Weights of a small GPT-style language model, trained from scratch on English Wikipedia.
Training: a variant of SOAP for these matrices, 141M tokens.
Each number is 128 + 32 x the weight over its row's rms, rounded and kept within 0 to 255. Layers, rows and columns count from 0. Numbers have three digits each. The size before them is the row's rms in percent of the matrix's.

# layer 5 MLP down (transposed), 256x64, rms 0.221, rows 121-227, columns 0-63
100:134135109139140112098150167138005162126173114108139135140134163114170146151128121121097140130159115114120063107090127184199164120129104089135199140131136103174102111189119190141117108119102129
086:106135098159051181123146130119175094141089093075114131124069117071156152097113104165154123120175121062186121114128111169177154107162124123102111151150072142154121140138122161145126105112205095
096:139090046106144128144164125134153138149115105178110154157146166084162173155133109125167093085133130096175061080102157131122048124115145075158145157096148149130088127111102191147139108179130155
136:100196073104141113100070137146133098156163160074107105125147063162109099116103138125091044130137130122202112130129130124123122100151147111047161125105129127117111133088054123129167130092099138
086:093130113142094135149163076106126166167131082090158078138102095098100145118120164148148157065145104146123097153098199131062175108058107093112133118140177067133079142141125170126102116115170099
082:145104146206157130164174094107152162134072083093147114158126086083140116167117115108152158082194084090141139155110086149152132153094132102148081091105200088158147146171133141123086147098150139
103:123143173198146120113154189182074106120167129120098165141193129168145116119169138066079168173104108141113137098180132139091128148105105136123140129132136142169138139158055129086128192098109159
095:098111144128191119154103153130122087134151109130098162152135227134135183109148121118142114138141143157125164094149178143163178113211099084177125103176125141150098164097087068101105165127152151
106:104210131147142122135148183083122119108222124124141144110135151171176161118178169088168178148126155118143113158110183120115159169157143164106131168153159169149152153103151182151165162149109136
087:147128157158120166118085162172077123145195102108105152113153131165147124135148140125114141061102121167120182136079180167074099191110077150096126150129140142156153120134178097140123048082149110
099:130116110123164167120166154093075122077162137118179092094130132107119055120063127109116188159102124092149087100041065153124092127126099160118140134135127157100164106157126123094118116120080185
085:107089126126140163136098086080114131120073071176157101148080139093054118175100114157126184108160066105133091141108136124095158140113114055146153111156167140146114182127115153168132175115123175
130:174147198116116170117141133127033049055075108125161170150134135102125129089134107158109146119115137155135122077135134184190147155144168114168094157158128128114135155145121116112106189127121141
089:155178102170173085151117136117131064129144125125061130158091102156127122082115148133099144129141074096141185117158148200113147143151145119119121161118132133134149080103102036074072156144118169
086:067092202123166101123153108160090026115146103160156108119127141139090105137119147152096151133100168091054118078179133154155137139145148135120124065108147140140077093139098101132146138089102101
084:115168116089135134089176155181130060121149076107144084165139167145132157140141144126076104113120185087141064093129177131080172123167158161096140142093100156116105134134093145106183140073091156
116:141128164107127132115106120107155129128205101110157105126110108139128128115107141117154144046165122076155152130170120107167160124126124100094161141071177166131055092083201112159127051175122124
119:127112147170132103096112130129089075155190085133181177151138143135136109136124129116126114120139079130171117158171094189170174170120069181125088134048095066136108096165095088114117135108140125
103:121088143141120130119166104139130126161180186123097141051152125171121126150080088102206093083149108140136111080080131119108090094150092167151078115167144100096117132123100149114062142077140085
098:128131160072158123127128141172163106119105133174110086111134138149082142073106138064158130138127133075120164052106189122125100160146170160117141110096121128153141128117089042073151196134147098
112:154140140109128191067123133162145136156159166119149112156094140119128152090138123112099100165152148135185140171111110095130097103083124152185139142069080110144114159091180162048174186092084120
093:111109205080159158156141159186061090130145105138136108106169151148060103146117181134137123102130138094115155069178142140128120144151117147086094104128156142117132115184110135156203140065097137
094:114177140165115126147110155132126170157148089132230047096146144097105126127083164092082098128132069142109163132130081132069176146129111174121108116125135167167107113133133080120117169073131124
118:129134100114120109100107126133091137104065121142126111093138096105146129073162134142044161136192139117137141034078162073158153201087095062094137145101127140137108154105121130127141140160107145
085:109118164166169121162136153189157146187120153112145145059210173131119130165139158117130126119195139169166118126037184130125135144087144110129123150114131119127114132141105165111155143059121168
097:101142155117067122156111076092147114146133097124077147101173099200119158131101102167125152145170124184143082135131130081181180107167123081135124137113183099152183199137140111149169146128153097
085:126133131204156132139156154128128144118141055141179174121145138064133155167099125124150192136182060141177121145132164132114145171065121127165156191120139149143115185135160155097151167144147124
106:198092127134101151153190161139044082117213108143167114127142183078083101154129114164091107162119095140079091096128085170127165160127131144142137091147130113128110099179144140136117108122125100
090:152096169146162101091179129145119122102156094128109191134113124121154160090121179154161192113118084080097142102148137146124154177114172135131110104168141103167120223126209085112123149155135114
106:135092176123132039131095147145127182135041140101135106072115068114146041110146154129138152119129109106141132105152099141184173136106116136117126118135117185137115106138069160177136174126147140
095:088093162145104147140166188157114113140117112190141092196156123208166109098104128086147144071119169090124165121128147126153060171121133131084191139152154109069109092144137132135144165149127127
094:078069125122128141136096119113118165117074166141165157124135140111097109177129162096196194101151090134114133145118094179141117192031121110146101157144148097081137158139096082107095100107144110
107:119162157096143192093172131139086110186159079123178110106068153169115075167117127184168158084162130120097126137127080097109165103088131095141125165171101112192097138098136128167105131160126122
106:159132155121123100173108090155143178130038074120061120100113114137090093112100054160145130178120155130155197093090133105156113166152116095137125189153156132116138162148134114106124160172144158
107:128128145086168140166133133116182122181108056172137139112112138056098145119106153167055082127124161141169152113155094102171147168154149114138114107086096160159115171146162167086108159125180086
086:157102096102119076090135172128086140073159181098155112173119076153146134109137085109156153168131185121137135135148169110158166076201138106161149154127102145093092202086132083153129152121101147
089:147051114123078105114152128156127132147145136141094145170131153085107087051158137145128157142092148097110114145133124096130119090148160111212128110098178182143136129138155172218154082161094131
112:072107120079176156162143120152166167144107122121141127168145156115108095158091153130135099072152042138134153147166132146107150168109092098139117090105169105151073067079119090138121085126166192
096:135122110091085141136108069172121162108227138131137119110114156133116111112172102070126151151132105117166115150114179084120177101092073119113184151166162129171096204136124153096090137128164112
114:177142124115141130175144127137210159131100185114131172053169122143143110127109160126103071112139120181221129101106121131105104100064129166113107062110094113130151127082123112121160125148156137
113:089104109131145064137081151183211104165125088142123076175174116159114120149126165134127095127114159165114113172142147130127174146172102140138139127175045150166152180111102177126146095156133144
113:111183094123127142202125149129164104166067087155170118188089140122124133147128118175132082121134114110227121102163068146080157137112120114148157161120083141140081148141136189104130124150149101
073:083094147104156131130115093126067121145123109145146157104151112121070146144105115121149123093186080113138129082123151061142070128060123148065098074084138118158084094194096107137149148077153129
130:185117111127103169143083164101109165185139135111149132115102152146168128141103096123095118135126099136172094159133136102166090242121069167118050152162154107105141105108120073126120099094140112
081:114091139192094159158099127121101160127052162221144128156123079095117078171103101098100100113169097100115093110088154134116133130092182157104094141098121101110164130123130166139140093062128115
104:162143157120132144042124178144076177104157165070139091121089088133081106140151136132127108164153113150117094083149131135089070165137165173105120143138101124067194094157120162159151083106124129
103:085076175091103118156114120148182166140137112126096136136055079082172091126142147170090114127132119136030161102138154099169097108145164091125147123144124130116124128127086121194193112109146150
094:074168170098157124110161116167028139132181107139135100087171132158107121117109164126094105085118139082121120070155159142162134150155138164064127120072148134150106089162081144116188125105136143
081:120092128147102130099102095160166154115139107189117138148150116136108130162129056103152135139198095152127071164092068102108154140082140104177089200095172136116108164159166127141161176127128178
093:076092182105161183117147096161189086078122116137131113184140149121111137125066168126140132109095076148109216099120100126162171155145094145149115141101113134141084160111139089122156153196135148
091:109115210149084104141157130150145099067171088086173114157158171153105158129168136074157107154087183157108168110162173148123119123148142122082159186170142125088142100143117087164121163151097131
146:124081160154139115137119086110142143134080185150132129127118120095061060102134104132095086136122199175176113165134120129128153108103126085122156139067126176140088123188150225154142121133121117
072:146210110182101149118157123135123142144200114156152119115135173097108143164115184165124131156152129129134119067154142110172136083163144176091155174041130091109100092151116125152139103075115092
099:152143105140150144099159131049109138127151104121123143161099188117160044161137089102179169081092116107135126084118137152101073094142089096121151112154098111110100108111176136201139114089144183
096:086141113113168196133179083151180135091103196130156168068103139087138122089128150148131164133157148141114147182130136086109163136080169061143174075132175111152088087125107135152141128127146128
084:131105155156116126164112160162149125083131165197151078129169159129093107164148167068167163111140080116114158135101173085163112176062145116081108100118180159093145138122160078070148104128142127
094:134167115172165147073133128135063081158170101092115108135152126145187152159102072154085140113122063086156149081138122107158108130161110177095122146089151128141188152086176112114125126057135123
083:129121179152175134100132107087121106070130108151137164097147125068139137105092157121100146115136107110086131089169154084088170152060064113111110112125109116046124129102102091049114144159138084
107:107141126082108201157164118109124118166187113155118127078111142098141131063151157165174152107108125163052101157160159129086112163146111176124128089140170087101144180173130175074122148112130146
100:132154083138142118133098151116089181138023134091078176051100088129154119163125093127068113108153115132167121146154136136106186163085138157106108168079118124119124127128096113130158122061126107
101:126126188138114168115091100132129142116019135167113093151108109137106117117041071111069100123145179147125125107132135098078156113089110100122130152139186146114147166175083163160125108136126102
100:157159121146154132096147186087061087140210133093141123130081158161121117144119084089122132149152118122102145123092120136162162174146130211117099089118092140143120089113079059124076155132095151
088:134125096110124158151145147136122120151154098114127183098127080098118211163163167059137102119115120065109175086133140154093117150088078153138135133104177126127123169113132035158189154143155134
097:135141136133116188188138145147089034131137158167106156112111174112100160141092067111202111122099132119060154089153151150121108119129127132130100092184126129122103121119117156163219150122128126
095:131140126117123154112197082086085184136171133074159138105133121106076067130110119099168102145125125085067101164132146143081145171067167148160124130183167085122146121145147103153090175122090112
089:063111170105163161150168121195068098120192059143144139093147167133075121156109140162081117116133145061091125129158152155114127136124105134086105092134149129148087081154119064116162131096117123
081:106089192137145194111127151175149100175121111140160156093154134139090129140156206131122122152093058095098083151131152187075111134088152103144116120182145105102113183130081131131118125097175104
078:101089150137163094133090125110143131087043067186171079139117138111111096087128127155135146086170073116131105067117146105155166154143135125098096115084084128141135147087089129093145092122088065
114:108154128139114093144170143143112134103127126137094123219184099094190148126145163180098148094113086099102111135096157118168111072161081188133160134063122177091089129096111118141122128120152185
089:115086132139175060142091108123149165138077081143131138142097125087113157122172036105103112114145084173135140111151115068096110135123081069178110154066168104148140095119155132172094130111118115
125:118131114080120036150178100069101125147129095139085167093152116147142099166084144161162079139151137134131115131105090160077115174159137188091135083066136121088151171111123134166138112119174154
100:093076082147103162177124127137137050152118104106145109138118118100103166125152136101175117186157105145112090142129154161162133081150062098169143071211107097143147112161119126131150114174188129
120:166136141125055145122152122116104046085173107191139123098134101126147169104115145161125149182134149136122093091132137123134163164120153198136157134134144132103147146144070028103076162149121125
086:104141153122136095107147119097126153136178088099111143125106145170085124149124129160138137153159090156094121134106118097122136090199206090057121128112124069146143144090094171138097126017118150
081:098118169106158130136160170207087089152215085135142119098124143168105126138123155154145145109104172106103091081170159168070114131097119147075121133080122141146112131203087133150175135132121150
104:142115113137113172160152149116091047122168142060128101150090101107130132133143120116181165114123113147100087115040086133100140153132151202119159100155120118088139119208137109080147083151125148
126:195133128156100111124138083123120073141139106121091131183157155094204142120128178120101132157161155172120132150182151167123169170125141147162163132114165133164145139110094042103090091157110185
131:141112100071130133108118149105115098102112093132097186107084093073114084107129162143153139100140068156173087156112148098103148114113125129105114106154131183107156137144116132082109198224143195
123:123090124098139136142094132116188180067153150139133157155130150121098157119137126082131207139150174174093157094133126111172195123107134063182124075107130167105077159140135130137169115176090102
096:150068197133067155072133130157071118124156061141093126109086126061075196149147171140134125114114169116115112098138103102129071120098098165086157123113139125141137114124076123098166138156134107
087:121123111176164167151174108123140177076066117174132186136181150075149154140130116134169141125176091113125115148199156112114192139087138101187132143162124126096113187124123102128178137103104093
097:133114174200123129071114097127127122139147145137128064086151099138077102136089139121109118136117140118091116084187203128120158141140197101085121168107085076092121074130149139099132113077082094
072:114130120099110186155154096146109043100168111116094149137153141111102116133160156101146121128124134083140130114134153161155160107104099204113170147049138091105127028133100109127081084122111092
095:107104119195140117125164163153111177121063077181148141112113166155107126183116096175121074094179103147123112134181100156145179199125141153114143117118136136109129120181091089076127134176135096
110:132134139136144150146135161141065110205149162139128138166141182130128141133055128191181155107093123196138149138109087175114090110149111128109121102184136119053110090150175106129080096158115124
096:130146086114155125129122148130085146103185146138126129145110090120192115118133109084103160122086110179114111102102162150120067166085133182145105130133172126044168138101136117105163165097026128
134:075090085153117140089105134115126118147121089023147118160179188096154156126149144087110099142109157134144157123146127148114181132140188092063113159081173105140103142076134149115116109156164095
096:113119147206147104126100158167132090173062163128098161111169118146122127051159145136145098155135118148144142125184156161119134131155157076170133159112092137111085115123173111107079208173161148
090:101139101152089124090100153099102129103108144144145094088142130151123110105166158094148181072204129103160090090127142105121174158077106160125144182119182217133135177130141153145114101091075142
074:108096107202113106177175094116196148123085105147086152130127131121089082162098068160136195174128110101093153126177129071127179140090134114103123143143150124145124053131149168154121120111122163
095:121135147141115143085152175143138079158146129092116126161098164079184125078171123119174172171155065118149107144103108109116108144125118160194111109167189069150116154126116071116112075088102084
121:160142107117168028142093140146144148143130142116151086127115088151125169108102130112092064103114130099142115103112123132146106100112103077043089101078102148128130068143090144080095118064158098
092:167115155127133087163104111108171046117103074195104167104148121127126142099145144186131145124100151107122116062101101151173102105143127179099105091061156133145144116112142079095127072179111103
113:174153149129121074079173086138130208187090137129094141096106146118113099109127096137048166122152148107117140116130081083135119103142159139074138130151143076189161122161196119152095111111112141
086:151182060134120139108091096120158178116183144110151110127156119152121093167150159134144133107178143087098094040117119151179146185175148112081145101103150090150070128131124107125190086110131120
100:131121185169134081124168127112097124141092155114115133097143141073086125153188132076151094143123189121101116142120123160102074145100167128128113158105131178143208091163189070089129166160161138
131:116104088112077181132098112125160149097152091139114129106141137153143058154082148117142161094138161115114131095186085132071121195141119129155203166102105114145102081117141076143187098178116100
109:134167169115133070053122145099110135119141140129120121171088136138152076093130157112150132147117142110181099111049150133114143120110118152132130174176067118148106166190121105107183165195073157
113:100097087154114058129091099138191103073101134118116176112164146176146185126128099082100165123116167100137095121181151102164082128184131122087110130167170181183144114093155103117146115142155107
140:091089115157135181168147113068158161170072123140147136099147142124068099188076129087107138178133090121143166142105113121102104068143104159126153171107100114140161072134108166148086148065117161
113:177125074097164183094148131116113096118133116158145156094202173097116127134113115145092123149124171089142089131075046127082101133162087177167103123137143078155183120143092100117085087132127138
120:114126128070171120156113142204210137071067142147096123141099152123118196158108100127144055122140144101109174158118103132098133103108130096126112114150089098123201120147082166130169139115125153
072:157069145116123171138128130180087118135135121140109142205187121153097110192151171110130134136114142102091091086148156133094107138133141175123082105152141113083135108162114098101164088021141102
095:150159094151094127127185180134102186142127173117166142070094125140168164160143074156110128181115190118102084128082129123113159156099200132120169158174097132158124138145108101128062137110103092
101:123076119093109137144176136108134216153149166082145106117129074127107056160087056142155121142156104118129136132121146199076142132159152068130151132174121093141123086140151159151145153131161081
097:083129182121147200121099115114118140167101144116154152081104155217104175161108111144152066096087118117109130150136076147104100156105124134098096115095181158140076111137159102180100172109170123
094:162177151131166103177123115140063153135095071213134156143048109093128139144111145067199181157090149153096112106103124128132082160104144141148162097140169135138120136112150103173129142118145113
# layer 5 MLP up, 256x64, rms 0.219, rows 122-228, columns 0-63
081:129133166090189120175093120117107108093138142178132092130146116198111124159085155149112166125105118168093133138116095062122147139107192109167166137131119131056167166079116086112120154156054137
100:126194097146141079109072042112133149093178107116099158089086092183081120198137125169118114134106192141098111158169130100119125082142107146139184145123118110152129089107118089127108116123128087
114:057139101089134101103095131150178106164140165142117114104096111155121118078129180105124041158135127093134126152110107118133077147160101077124119093117150228115096135134114114141119187104185154
090:136137133099131115186107107145135110136195170178110097145120075081152093125103121101117065181119115133123203163151126099143094124109172103114167197130064062097136187154143152132129133121131128
094:149115099069131124113114122152087141142134199145095098075136180063134162099146160206141145144084088171136148123169117130093112090130159134140126186140051115082129140080090118170130108144141128
094:199120147157147116145116156094175183136130190134100168156130156188108078125115109179157111053113127096113097147135109085141115085102094124088184152115148104096189164117088128123127139127131187
094:126110138099152180125135102164212121163098115159160086142158107066133133122080146137051139078141124119108135181095120119152141069161123200161072098169134150137128172142142137126080139164125111
112:122152123074118124106066141115129096133168186123133086160095140132187133128153180149017097146104120108111091133127076128171111131209089148122132140108122158114112123195100149123117125169123155
086:119127128054117115113103132123129147126108147134183093075156133100090187143168126097148159092103083150138112139103193148153167196141116166188161114102101120087153132169158145169051102124096110
111:090133104144047145161116151102112136081148142141188108132052153136076114108180087148118109114136111209119110106107084113207159103107119161152099135164074140086154114157120133094128106152139123
095:090140158153201069098115153103197148155149125065142129069202125153222094090171123122149139112099123157106146131177101118151120112124120113129092153140099129143149091121127130111151071157145127
116:094143117136129096057123110099184149123119154177160203119127144140091128036141143131136189139102164150101151118074159176138143092151141153171130123104105154111114110125090115098169095183078111
093:149131096129081073163182147062136116122144146070091105091135110106109080090109062175125121123169142131153152167140096126111075151102099093141147093147119097150153143179087181156123180156102171
089:187088105123106098097174136110147131172161165108159127077100136133155131184117050134157119148179169131102149121119127140135155170109121182188112131149093133131111163070155170145170204120110091
086:104096105107127160178119088142155129120041093140160086140147150128114127182157048124159113114125035124083162127154159116111155170131137094139129093129062112081162131091120166165131107113143124
115:109145121075187083143136102153189124078086109165104175141127105108098110126106116069119107080165086101175131114116163131160146110139168131139164096154086114157200183075138179112155092124122123
114:112101118132155148104100132104112162115148152115159072098121076136096146079102120175147135168151125185108131133168083145130061120199144175139082109144162120118184171117125171080130065186101120
096:121179138105098145078122162163101113151088109150185124150088089119137172091159148168074092135153122125122115177101063091087159156111173122105168152170091150199152165118111121091171127161129161
100:199104072115175099121123123140173162110133080131109093163145134148117092111084113174131162153159166152191188150114164140175161135123134135184154081170151193132126175130131115174102097104117102
105:117142099125104150141116126056131108098136097180124127098121155189166074113099186158120122137167135112060110157126143134144181106171163095174178127096099095099147149201100087157120084145140168
087:195117106112120133189085104089114142108130060116123119039105121113142089125166138091125139159146107139146168146133122162177134158141118064130062177127090112089140137158184113144066135120095114
098:141076157112121125072111145081145030066110108111099174204095106185168103107163107155118133186134136139103103126105145122146100097130172187175140138116099115122124141103080144126119112158100129
105:138141089142106156043160108139159102149103129054142088127084114143110121162096141204124143118165145112112076128141127074150111114145101084139155184139176148183086097132116151058110137163149145
088:127076124106085107118133099099106191142114162138154136062134131177133077143071083173145099135109163142115087159105137180141127099126109207114181097080135177114115140125157139118170169183103112
092:072102071111153149153069173107125179112120128170131128094108135113104131180152143178145128092190147120101092153115123108115161117152106185120146166141082177137090085089195118132100063137127168
087:110090131109140137134087120087103101128143156130074109162081107203187104096172091074151119104113158131113149152143053138077181099105126112140102059079161125094162131103100133164142122082142131
088:178132129151120100147129132159088144131075124127126118149102101176120108080113165142139122090107122091167096157195093090195102089126115122134196151084189121089179183097156153164175112122167120
091:090142075151129115175075101081123077173115141101120093111154114103170129136136126181200181138134134136187172129114124148163132115143123076126184104079144107125101068053144129158128101124154159
099:131167129155125134089166094066130176127093125160120148132176139105161188107149100128122091119043109091141113166154111118144175130140084079151181145141142115080136103147100060169115195119127093
089:144199148081097118124071103127161075086169159109127113054129121112156160127150144122152108156066107124139147136159114087082132116164144111122085175115128172213171110087159088100138094115128117
088:136053115109142138094115121172143141080146146168095183204128115148103165115176106086120139112101059125085125120080072112137138106164188134157106168076125142158089157157091146117111147085126122
112:155119113144139105079126116121096074151096104136115161143124120153210152103101106136114159120141098125176111147170159137154144065126255168159119109115127120144096125121138159152110062171105144
098:129139086135110079114143118150114134150121109160079130166109099126113147084131086163130157139128088108120106113070177099165136114151104089192116183059134120182100060134165183102081127163175162
105:071172127105115114169082105106182141147138135141128122126139164113171084091148148129163082115164150104076137069043101154126145187147121115123179134152107101146169165153075074109100175118107137
109:135191168145161095137062164129187148111054103081140102073101092136165105073123107102141119148085125147143168132087149175139080128099106132117127116108131179099163121141083151152174153094163110
108:123181144114155180152078124101111127115129164153138042139133091135107146166087078139093060090169078144129124133078114167140090140122170138170106128178098120141077117171136156093096173103165141
120:094166109170105093131092132134131127151135146092165182073148083189184111119147099093130069076139094109112178138080129126105087126139162171076124177080180125110150138125164120129157156180152150
102:074138123152160109122123100135154128097069111194118141119073135152137130176101142090169121157155066155150067077118099189130137113186112069091153110118113111100156161095085161124156119153106076
111:087131162179108081091106137097094083086105170161152060135162155139111215129077108097158148139167135162103102100118139151153150115159159090130193120143149157151110173143101180132135097121175128
107:125150130079107160153153112085118119080145171129170200138123089121153208093157155184086195139107088097114150145138074122098118083174166133125147190095111138066122140138134135150145121108107134
114:120165090144110103116147095097114085072128128100166126096105095158123046133176082167135110148155134162143137146150140133153164083140202154106103146158179163067109168095168146141152078145159089
078:180078119162141104104171145112172143131162166132141122223148090113156066141079153153109130123072156172148103130131142149120116110154097152124091189133128087093146068132161131130107178181106098
117:142110135073083108132102089120137108126104107192105182143141163139160146085109160151113153116153167131157106088073181089096164115131134044183171129058117135170146112137112110124127158168088165
084:126156121148163093072128124133192117111107130088147112113189179082119120150088175174136073180141136146160104153150168093155093131122122109099164163194081179122110104137146065139094126171106104
110:137174086152101096115174094099127080180136157135099126138197129152140115150082140110082128100124110108109106160147075170171208127154134084135132190152135133111183140102076110099080157148092102
105:159147087120110160079125128122088164093101097085127113155139147090116126115116104189086108143177090178141123136148102172094125076116154120168106118113088186135115127168152133029197170133134149
083:131140151117122110145086110116097184079112129079105138147113109130114136096083107126158105124121063116131128073133087135168132182090138116121102149132108138085124173113099127142134034162082235
084:136157121119149163122110159062101152080107162058178077119107136114143137086070174198118128108126099131084165135142169141127094144134182151088177078137101089144159129062126135132087114136122104
096:130093045116157165148129204117098184117105120123139125086137142090204117131092087142106095095101122155166131107119112140090119067144086141133200196130147124080128111102108130100151167133139107
096:122088106154133134127084165089120094215093135184151145162081108131091144147127135140134081113142118123115189179158121100114118110151161134155061138101072130112127124057157127144137211094156116
129:179119075123195092073135127108106130149048165122139117131153111164125132197129093180123134177114089140173047135154138107142153062151164143098159145099101113098143124163099100141132138120151102
082:199145189128105149154119100079121117113108141133086149154156074140118129062075216107079161098066162119188124165136093134094098130144114126122137156141097094115108115132155164159092142110145159
105:124124104121153149154110098158137097133126091152135080204124067135113183107083159146114122150163124147086122185164061032136186141116079138195114091109161125145127126125118123146140162146143147
091:191097092184143092105047210107117092108118118131119122113155167148128172141092156104144082108157140153174093102110143182138104120175113146156127182156106155102176152162128136079115163114143157
083:117125083075146171120139158113095207126078126105111127145078131110108115097101094181068121055106190111144100164127110159133171113145125129127101107139141071071150193137116142164168107101111123
101:157145101113100159135140095095106190122149121113131152055142145121115118131157126177113086117136134124115164176047066141099118112177064173173177147119099159121112119106080052094123131160132122
094:125164150128092185098138151085156165160161187126143108103104132181144092149149149116105130099183078175080116077125156135141135108164210099115158126124129097114150093061182169121136164140129095
099:161104196142106046143101120145146138116088114100176117174077149172147135128155108084102112130153150099122140172127094090128158162139162181152177192142106196109148110088112088164167123106111134
097:130135158114077165129131123127173074081152136080136101140105135145108119087132142138099173086108125165104176097061142076154099134156096126193133065121137124142153165146106186147063113184082114
100:118127106126088142168075147115138140117126149130152142179127147075127148140124130215156161116115095133089078168074107095149178121170114150165076104079180089087120100150083140181082087117106141
115:193124094166144182129089125167138106089111117156073140119163140160140151114068147159055165083147162114173093157131156153139159100123150086164092177116106134127067143102146152099123078121147179
093:100129161185166108137068127130124110177145158117164102173142116155111163094086186090170139100160144117129044151129107135174139144120163113159107125158135108072150089120190167095109103122066163
096:102137138120118097136105068092098137135126192112195110185115189127166070100149093076141146134179091088157131094131129085139150147156171092126145105113099140109121127128142160050153125159174176
092:127101108113179053084072122101111105100127139146092117084111179086207140148158147113095146111160146110182149157111111152139101139141122142116127113165072152183140168148160177108163125159152061
086:138170112117142120151110085141113098061090125138158156116115145078125146103139102146082150093177106164142127136129141066130161090087098183138141126104184157116168069160168145103068168138166055
085:115156145095157079114100121095126154138159109158131075115132103122158172106132094045183114172094122117107135065070109126177099197120116138127138130148089104134120189102153177120091099164130182
090:130141138143090139107112129103158107139161169056077115098191134123153156170108066128136112171097130071117186193157118085128090094119088119158146127089116130104114092194114110179116118126144184
105:102153110165141069064171103086151182128120151144114200154095144144057151105165114150139137100113174087147085095106116163132122118107106121129176216108073129121124146125156097166153128147130160
089:075118123170131069159159113149142103093161109153132112075190150116099115124155116118138079167118161196118119085132116133100182099154112104177191189093096064155127151105168135106104105111116093
113:097105074130121110136135078105097123151105072128097182156143158134154183126105121140142104149124172071137054116133111121057132128137114137125154107088109118187157218132146150160108151193162147
091:124108098093154148161119140127152174153080159119132139038159123113117172127123114148125135118161085157225127140132157167104113081131096140115191168167060122087124134152145161160146124094169084
118:125156165115042140170095079121132142156085121101131143114117115199119139177151104132115130157124149122176154135139148113125085078145121087080120141194067137108067137147175164152071162116090126
085:137084085161117184131192096149165190128166124091166139083120160125130137129109108141144098088063113167156117144181081108091147133140136127152089185135127167065115120150173097136102124122073177
086:123144143146169175112137145109180094152103112105099127092095089134076116103123123190151117109136120176052085116091079144139146102068142131144152171140105121223110141097084109154155123155082162
097:082109168107157100128138059125210164124135131104124113100075098163107139119177119126136122119209164173114136094079148077135153145135139103150110087094119168098112078183158152104117095147178133
124:120160099101141194091157136123129131081112175112122142133112143143111138131101076150176092142160085148147119136104152101111121043160129157099119147168109145103163133175179084077161149092094037
115:097123155145163062108111080082128121168119111156100099183064098208152111131102117116183105141135179160157149187135150123105121120128133161113116170107150154106153109093183094086162140140183097
116:124095141096142105135110096071133151080139014162155170131155092127144101092066141118185129092172150166122133146112102161106175113148144073124130133153145116110170154087095173138124133120168171
104:095125082150174140149090149131183123085127144117132147127158103171099053123075146180121134097101134140134148126069110079184135118136076127159114159095119105129087149066099101117156154051175124
097:132095129128070095134099157127132101179134102117148090162069112150100084098096125143104143130125180140144153097057139157134130139151079120099115115083137132142171120075180188099071102193154186
093:085131123055144060142122149119149150112125137182118114133060154141074124087099127199148117092105142191128114128119060147144111134148089128125117117061157173185138119160138173150134115180128108
080:147154105103169123181102159173198154121093110122147103122159163100084128175110173126113127064183115134163119162127149114122149107113102130182159096051099100105164096124110103095085141149186086
084:157177084095144147098120158110143077169145126137156117164140130115125109083174144103166166166133110074110110151085120124147101071110145146146107110149070110158171136072156163169070149092117214
106:102123099116067129186125137084152142091073127166099120148108049173128158124064137126119118158175117070150196131119175117078140135166134142149170095118122151118161077156170119162112143176133128
101:130121165103048123162127108093137123094132158133125088152113136125116174128143139188172145111105219091157186156132114081105144073141088114166117156149113149155065139100118086144101075147177132
116:144162136160133135084123067130126096109102145136113172107162158081100190114143164084072125089128156198172132132187140098139146051142139079113121103097111165120117162157147157076145147075153118
100:163170107120153141107144147071210110071169126139163127151047121113176123176042159110138179084144096152177115137099119135139185124133144135127130105167146118110144139093113110114166115115125083
094:128123136138211092153101070146151087095151137155140192175121108072148153161140139162144092147108135163140146179124064114171131132173129141088162123093118113075067156161073124119134173118133100
081:167144139075080152145164075147165138086165119092108076179130134107099153107107132074112088125123068107160112186093054152136132130106154103125129128134143167127085120114135095197102189166144139
090:138101117103147082092126060098132123091154152107111126164167072121152164143077134114101082084140190128077116102145187142116157131107140091127146078072113103081130112118120160130109179166177190
120:100156058070122106125159134118133064090161126129135159119082109144104140139123074159085129143133092125145135169126131088144085076178093134221133094134078097137102118125139185157171156145106166
092:158184151110119122156080175109115168169072160103127063146128116111091123085124139172119113098192097123169168170086117116164155128153111111160086118133159120135155147127175117113196142084157061
118:125174105129133169120099126096125118112092155161165202162112139137109103074145140178204137106143136145100140153166073058174177148133109109126082120101164116114132130130075134111120156089078196
105:111116076120135148074069103057115147146122122112071120147121123103134120176119109140219095143121124110146161075157112151074137077153087141136098114168109164108098177175123152125118091188141163
089:152114084092124162148131077141155115130126152131169165128145121154167156117129143154108186133122044155172113143105149152145121116138125152123109232160192151116046130127081152174107094105103116
116:110122063182118149179190137091152108095126169071116091131166123128185089124117067066181112144088127157153151120176161136092120153177105103119156168182103091101125128131108136136119116093101138
112:116137118203105107117077158130145081182114104120124130118118081141162142101111170124129138156159077180153117152181142095199147116107145170167105184093154144157107159165164112099140193145151074
102:132103079134103111095119122141128189129151132071123137149096085175120076129111103175097096142157172116138082133185085114172155145119097059075180140141077180134149131170132157134143144124190089
115:099147125113129154092122046097147078172094130141146165137116152127124140083149125106081179117127133139150095137157156094137156030146181123169126105122121103141064130137177163128174095172127070
119:072131143170177145223115105135158130133131081078112152092156126127145091082088094108131106131167128189089140148069149134134098052175123186117084132153086124135141118126157151099108144101129140
123:118177135129154138161111060139158144144094107179125124118117136181162123164114103099101069111170076156139150124107112070133048122138099121119103156167141135165124179180112099199148187109139157
073:149169105084142091173110137082139113085138150086133120115147161101059136106097115161158144145121146189111129090130143116170139121110121138074168228133093082184142114167084134130114106140091181
102:131129096110105125130075141101118091066189134138159075152112127110121145104096101105156126124122154110167127152099106095073080152124039115192143138115170139133146155154200136135200150179131101
110:085125119128128104173081158118160067082131118109109176156156157113183131075147141146158129030155199119119137157142148119131094124119177154158085134079135164151070168141121099097116099134102153
095:161087085116131080118176150143073118108140179113149139137120038112128176118184122104130130113144128112137183143118113142148132152185100088166134178130089140148098131119122196190111143158090064
095:116089128103119159136116098080166051125142182098081120134187102116186144122135101161149156120130063102160182155173136135075104103149124100095130186138101103132076118157189118175134110149100131
091:131182112124160043139121128129155135182056091099126132110142129133121122138133146142102047086144135181187130136121120097121167121124162116090038149143150148139117182147158098153157083120142085